Weights of a small GPT-style language model, trained from scratch on English Wikipedia.
Training: a variant of Adam for these matrices, 230M tokens, 3502 steps.
Each number is 500 + 50 x the weight over its row's rms, rounded and kept within 0 to 999. Layers, rows and columns count from 0. Numbers have three digits each. The size before them is the row's rms in percent of the matrix's.

# up: layer 10 MLP up, 640x160, rms 0.0897, rows 6-25, columns 0-159
# down: layer 10 MLP down (transposed), 640x160, rms 0.0776, rows 6-25, columns 0-159
up6 103:490515534513461514461482472367503507557482493506543527486571486522481435481516445465464441532517545544555482586472500509448525476522565530436508531464489408535464492540522321448501495452599515493468467491600502424426498407425527478515523526523553443445522577531527592496516450598517459481377564520519444481575417587506485493528578453592461556449457486535528620503519498551507531423547540497551581494395500490535420464470503470472483433563463451438445543569545464433441490443509461
down6 102:528618550403545424527490520498496486509497543493451540539506595494481464503467582475480525575500531484462497454543480452537502486405464494558539516553603548471515514495487450563454504490518408577524486539494428453506507498479413501544433542488529553455440444503531500473392527485441475524502563458541562481409558479492502518454581447508577514490485409475530469448566701517516527505475448527482401471575486492522540497486459564452478639500503595387567395441573450557492496489521532
up7 106:561536466503485462412460488497547502553485438432492467472518433529500527365413449575454382475523519476538500526499456504513546484469407469420506441490553559528491520407451522508478502554557571506513547485422459523422486510435605480502435569567526518476495611523510578496485490531488553543456416522571463387455475484530534568490567408437515482494547484408552458541668519490477476475512507513491558486543639564469480552469450582466485439532528594512529540505527454455462474432506505
down7 106:437506473577543566477512525473497488509491568425481469493437468491478560549558565406525500562460534460359566558459480571510530467502455430555529434465506477492504570564412564500492449444501481571610451499462490520550520585483472533578454511505443521423512472545462491585572506453558504486480616388428487600494515471572569578492485453562523458486544479427555426437428547449486579607493394521578452465410424524499507517520479497469479608478478451486474498467526487572516501508486502
up8 106:535533532470439471419545506432516415531515499459481566562469458478508510393475497644496393444522524486518507539549407481461505560571563602427464530552535502439543515467524460507537494377465439576575524439401512483537521448476540445447403514539506537547459447518466531437471521535467489497578579485479443488572471477513513537572530438579522428537381518515535577567515570513504483559549398501536524470343475532423495510490518483429512431503521494441491584478540479490454522480530499
down8 110:525456505446441467561478488560421449559496552522499449375602597515431530504503470524447499469480623514495480480572458631502538523390412376516493471500481503570413510606486587486481483524465527471523512496497543516481494553489437550494563476441536432485496466465575442534496516497544503486570389480530547472400514526484509509464464551555419537530504494550489568513554488589552425418505519422461518481521516407663506507448477554539459472569510445503502552523456559501488501475493430
up9 091:413493435510460514577479467430456416515532540460546435532572563577473463535515443511587423580550454521495567554478522461525494546544505550416470487538358573567572482515452460436545429511512453512399463477590511524592582472495472510468420512477512528398492439514523558479483508526463491594511519465465467527499560562383491480519508492575559426493405459462515477599580452558536521578499457560443563427456496580493541450524442525532575449499450471449479474503466554541548471538450480
down9 092:537526491511491456518450475579467480443549504486478581532453519465535497548578521468572498448440483519441475486516479573481569481546459446521596534397636676539535528512533515505492572577485546488516550547574548366417447462441482480403515467483506496507545570449455420548497443479418523413508471510534530500561488531519502499384486550504463456535443470515521505471490490460401541468547384453592471507484514474536505548445506415527457454603551542467518536520472476434410541486536434
up10 081:450455471459498440473592483485500454369544503486416447578573446461433487505393474507504446499543579550502567458543481462499477462517534383504479477501548476587507523441466426492577492455560466596534527495529525599573561472435526519469446514530531505439525560547538446483543482569554452519505451505534538461511552574464495412444575449422568529596450458436525465505540454534478477518531537512510496497448589482504502464563516423422526573351541482463481540451575572562414540492503424
down10 079:491491534500480386555466444479414510486397500521507613534429474475508551577491552491483543549530463622408459456504564550456586499512429431600453496464413491498514581572559539481532550505437601554570450473547443434491437562401515511498587529563566533459440609496450533573456490522488495505455516559509546484457409483576463537472443582554522523505416568468481509494504555477438500441491470495478464561498419528432536451450535539502455467499462490415486447465460495581500454482572505
up11 115:462516552384527472461452467539547558486628529448417521495524520504437526446468534601415464542445465490503557518475429447567449498539477520546430514505493578611521501365532468494481535421458453558453455467506476396504579441503584471503450514548471498463584519521450515439525485514528421567346473528427505496531479526555569530491523526466425441514487481577490522526546501563449522404554531556443529465558513554547475419547476554509556494545517507563484555445422487456570569428534475
down11 118:533434446479462375540489522521499552572518539496525509471523464503482516429506488456540546373498483469503439442490489510485451434528533522455472513508538494509517452588473463516562502551507519470561399517526582480516535518526504383491481522498442444588399494426434512468518509525483544588551452551578468412556461530547423463476498629533570426426563452625436477418471497536541485549513487522448573398364506464504583517513477503476538532593487555472470484501568477494555470610488576
up12 111:461489446482504470497511449432439456514589497493545549455483498535568505486440530614566604488496530487461426539417375465506568524508505441478496484486545573482479505492508437408556472436475503531488536537482501342566628454528527531455505482490513510576424539633498561495503495552535523505537566478562555543578530325486527537502500508537531479463501564443537530510434575492413628413481406470499491495527475462533502462505531496518573461424484450514437521535466506524567480481556513
down12 106:499498484518511539518417481502523532480468411553453408530431561505514515485460477588527540479568460579495519443495467492540490529489448568553596553488580557445510472416428508439547471476415556515493505517499539436561463526479514461502557401517619471526404407475559483540464468423574521582507565467433494439466402556495530481557633406545457493497528591409531450531438488388508524502515596488548459486533528525538547574460566483415517531564432526422520436499482476517559457487526531
up13 093:481509490518549452465558488497498443594522422396535486453505472496527503503557550522559547432486456432491387524477504482570567571547394421509513491546551558441505519490451519492512533509570516407528484482420473535471451458569575472525526584531566395497446592505417485498462515546424422466502494487637539485561593479444516518509599486438436523463492531423523459475451457482577574403517507506492543451458500570447472463503442469520557445520538560528547528499670524459517451543518459
down13 092:498624470516507493562528493603545446434473527477411540441495567561438498449533470502352541604426556486401532493511520597548480436488535513582493492419480484503560542521443495505453546439526544512516545518488478462505590449513539596502457513494459468483473470444400465495580406521463501586432571494464451454450507497639509519449460471493472421489553537478508447494469530462478509503453457597415572598523386543561530491557486566565479531566480477430471504523503504543529535543494469
up14 092:534458463437444587486433497571566539469527476493422515551506488498480460499477442542425454387523576525527464544574498472532469496544444441539568531531575477547547484512572465551462448436472545454377518589531501405506497508437515534594552522467536552480432544531440475420523482538448484501428374576498551477412469481544549499511600539496447524463491461492579459487536480586519537453505460529419520528568578537465496486467499566554426462531416384496490520497476405532644506498506453
down14 091:448462550588457457501538630470472403457471529515589442542564449446466529424532512570541523571530492394608486397518491509455568499507489474549547489525541440513456495556504462533477511599554462350536400427528473581555507578527533548470534583484572411505455443476531522479512424431450473513499533473540456497504551490556442423450446609512444558480544513492444576516541514493494416542547439419531406434516528512556448464486545509472482481485531556495509512496537568478423480515469483
up15 103:487534545505433570484407446482537498568454597419468513473573452440538519398540517505481421441517458568574432546536445528510550561479481485473511437443631521551386488458424457473556448524527522455484528490449449436463519510498566440489499524458558430499489494576564520467539498502472567551402445451505526551420515476540538510529604552428442543334497504434606539541585505582516513480546481480483439507448593444517466492497441459551541472521503503519472501397539530506534499430504491
down15 110:556496405520479514509470487598475402496493414449506465498497478486379500495551540518445497544533541510492529501432507473508413531473519477461509533472472612446477458460489469581579582530533520561433387591441471437522639601534438442491460496541444529546511501554510466528547538489517407402475599416454502531473509519454543500514535494648484533463503535604495469502504557500476540530492501462470532537549520583510486469421479495441534448462576511566503448525482438494476392512501635
up16 106:522488492473377574537605497534590465492516475538415413556537409454483501540442405547531540482498492558516533572534489448495513532461458458472510488499495579575534540587397498460525445457534504484535550531394490433547489482527468430444514557547517541471516408498467600450627473499520370561526439453512527487442435566446510541525569417540525420410519485484494554506462511544416468529521527511511571517418567516538486573469487581477604473507493551433509604534468510515457516474469478
down16 109:466480379508538518578437537487432515541515528532433507514628582482472470614466537554528505507363511430575507535506507441522614503530583428492543439459553481459482531447550460517535537536459644464437444495514561523547497539494484514556445483472448558501565582493495436458557406459441492456500413442525559529508527494470567500467512599525504526511545383476452517455520457458504507563553447547583451496463520435513564494489420501421460503451441393537498508441582472533533468489500504
up17 103:447580477488573482484487475505572470566558414458421525550419554504444433530518524529463516473377487519428533443479454493540482575608508468502567472454503552488561491480523443426622481509429508598499504557537402448605528457492559397438520509488472489518610515521495477488500427530510467448473526485539505452529452433496544554629497494534538532507479350498539534568489588488532552501539387497539561485454503578508485453477479530546550476505578472487562526530571407527558495486491571
down17 111:500489526531592547495488626523456527532462452574552480452568499434481507563387490361481568494518476506458465454526456442535498456526494522482558558550506521566458542493617496547637448555584590406471471463424545503509418497485436486502509423491485491431477499479520452542458423457475515518449452543454479532492567485523580458479613447512491428457532450482538415526542529427464569557453508557452538598487567506502535523535481460485523570520430482472462400501447496620473540541471544
up18 084:520425527418447448517444503460495518557562527460522433491504552437622556432577460486531533434527571460541529542483464573587438489430502451546542497488563508532622481515586599424492500454551527490507437499404513505471446440499513547516464492501506455507468551554445482512471524501481517509482530477502541384427415458530487474532635474520394422457460492622574506517433544524477508418485419406461553482562507532492545559438482474499438445493427457473464557510468391561492576518512525
down18 085:461401565518602479632492413534505503484430489629545538577556434530472463540478490521399513411439463581528423482551527530570556491461430600513445465550528459441558468521440424552535502520503516472581443469462456485423503492475477453549513551511545449525476472453512510444541418436573496467478403551458487591514521529477429461552529558545520554491475532486360457488521587497493514565543488464470522567429508503596442461528509533499549513501457458451472424497556515531526546413528556
up19 062:461493521486416500391474484552534575415494483465525463501530434530512554496503504517535458445588495463562523558502514417642496574517498521515521442486490471575528487513562580537532592518463446543532506435447488401453528528479343434471547565511496432414484505493401466449543538502505577522541452528577487453498461486537546549488441466436463533571471565429544532365557529508508466568483470461505558557438599520505437492509542442498506533536502430484514399536488509468536653536520483
down19 078:508506493527528503535525508555455377489475453558518493519498503490530498543504502451515541543457465554496497482477506589376499436445588434592482519495531483395478507433460455514448440428475457456479460563560496578510515475483670503482555513452466552469524479427502460510532512455569530539455520574444593504532529442525460476477554524599498543547493495558416494638479461492550440481532471508545444446441528453464497447531442662488541517528453534485561599429582496535415381489492483
up20 088:477552537503534568457496468571529485579570612430522504511535482382519392520541469540509439555470487448539484489535552505562461413472619532384501434490486467552500496566563547527467491534537541506474566494413468552453398512471418415497560530448544517444441440578567456477520484530500584469540464436491490468407482509583541410537448488550490498582472448512529564566582457595462438495462581521437468566493532434523537441475530514471443536436476438479427463448496555539436495470516452
down20 091:581444451473463507524490357523413496484496395579510446466566587488519522412479495552614561476459559518567492525474416564517558526602472445543518474550517524503452562525465392416434460440423435405516459494560528466442508458465631544536445483555530403558512504453417605494484536409479489505468543543527536551524478578477518529553479467584503448474523548494450442529477476534553520494500403554491521442440528549515445556500507560561461547488528549526477543561476474444530491519457500
up21 071:446517453441518516397501505541471474441469520554526493464494473472470569588447494522514530538604499509463462520573491545471514522452557423495509486429655544582517469445427464534578412523438436527463510502615499471510554497494461524495460513535594488488476528475491568551544526493555571517460494502478447557426634545568498491463515537452563522467570456442548534525534451483420555462404467483496461398405518476465564619537417553464596538391587439510463480502437502550525520503506513
down21 069:516602402575538444556466566526489483536442520589542534436522535485372575451555503543507608467470471433566540449579564498443446435615521505421432452436402496497476485514526470554523551508437546427444517522435522446540482482537420472509497532477431517496532525504434420550467496502434545503554524430585449552532518515503488417504519555486595436565489596458530461427465555427457512559507597484453483570460508435512501519431573479472486522453578534496471507446522568438458503528508442
up22 115:502475479496416519475534496408468417477502436510522520432610476439599407443426483588454512468577535609524429523597455448483538609465531585456544512473475493448495549469581448508498445461606460492531442561504436513519484444554496492543513564555540477489491522528487509428532536575544444434423441525479521517576435512482497527509612522482538463561579518487560487497581472521508626519559411501394479520452548480484443469527441477402436462512456507463494532484547478476529556495582567
down22 107:518547449496524488479594545600506560478475484444555478523462523567551574520480533593415479529447556478465507556529416462467473510450532515526493416535482432464548496557530536527464442465522540469539457455440466518513563560481479510606418488544494511400572407510498458577514440511500408466455528438479559597518489483573455532460533418439450454561516414538459429523535465459473504499595521479554494537524490518485510469559502375415490528449484501488485574522429632406506545393429599
up23 107:485536397447391579498564457507504507521550522409492487478510475420521456463447488496505555517532566528462522549579490571535478522599561394493555431584503502539528602585473463482474543423594526492543477504556469431454424412509491476469523520512526399558526517471459532451527493506549418488532438488652467546432528575418542524498518442569585410431514527460547509542519497552463535463521449491503517437575457512522488510609479503498532532390428499470524559498604466524426525518480477
down23 106:474489462404563543526528406581512653570524608429486525507507476445479457548493536491472551580496518534451521599493465458481518485549521547493524450479455483477491547482465451474542516426455468437552495543458562430535473448420450499481469501456496526569606462545357533418554552547514642498484455540435495517494417462496464458516513470501489521419527469402433461547464570588503482553465545529472558472407518521585552558487557530547488473515573545537440553423461585441463511519526498
up24 094:434465428481500566504503455410524413536517486457558460539610449501439474475447495567462433515501644489544553499457528513561487527480474429468529529468455486537505531550513522479552446496574451485534543531452390577600533506482503537534450566556522491503493519451467598414526553513492497459511560344507492466450567501408463513557504497533510460427529467523497387532449441522542565434499485498468551496530494577448534507482520557439571477426440502446572557463491545671443467577487487
down24 086:463431495552512524560467443506429497495521527376511488540467464512463553527500521446479493457418563465414525492515536571504625475561521525467394487479448440529506535514483538480476409542555523489522426504527516578533429558537511634539492470400541519612591495602471526517561556480532455458477505436524514555491514435493461543493595501447525447526450494437475435479471345542532485472420463454470524513510533533500615543504521515463532431511528559526393560457495518481494389503478618
up25 111:540518560449505492437521463518570520450507556498520499459510423429541497459511457493532473419573518567502383593502421502594488540515396529489498480512550514564501413440425513536558497426526515519451495543467475390488477514503550510507403469599552363493514534513452526524513519508497540554411534521457531368438581564440559465490575450535512484550514495452480555556549525500497602439508523565492535485501550482573461431540466574457531448452488550549467523552425427482590516361527487
down25 097:523472523493462568489500671480450502511466586535531558492422520486603512547529419460465466514531468488327454594443499510539447502480477528525466502471554551545547400454488489583471506446580504457571581489558463572500454570483466563469566418561430565491396495499473570538486504488445452528505535457472427550438469489409496409479495527464443507575501543503561528553567505368480463552482522449449544434546560522509503531527521451563489471479577551474403512494535513471468488486547464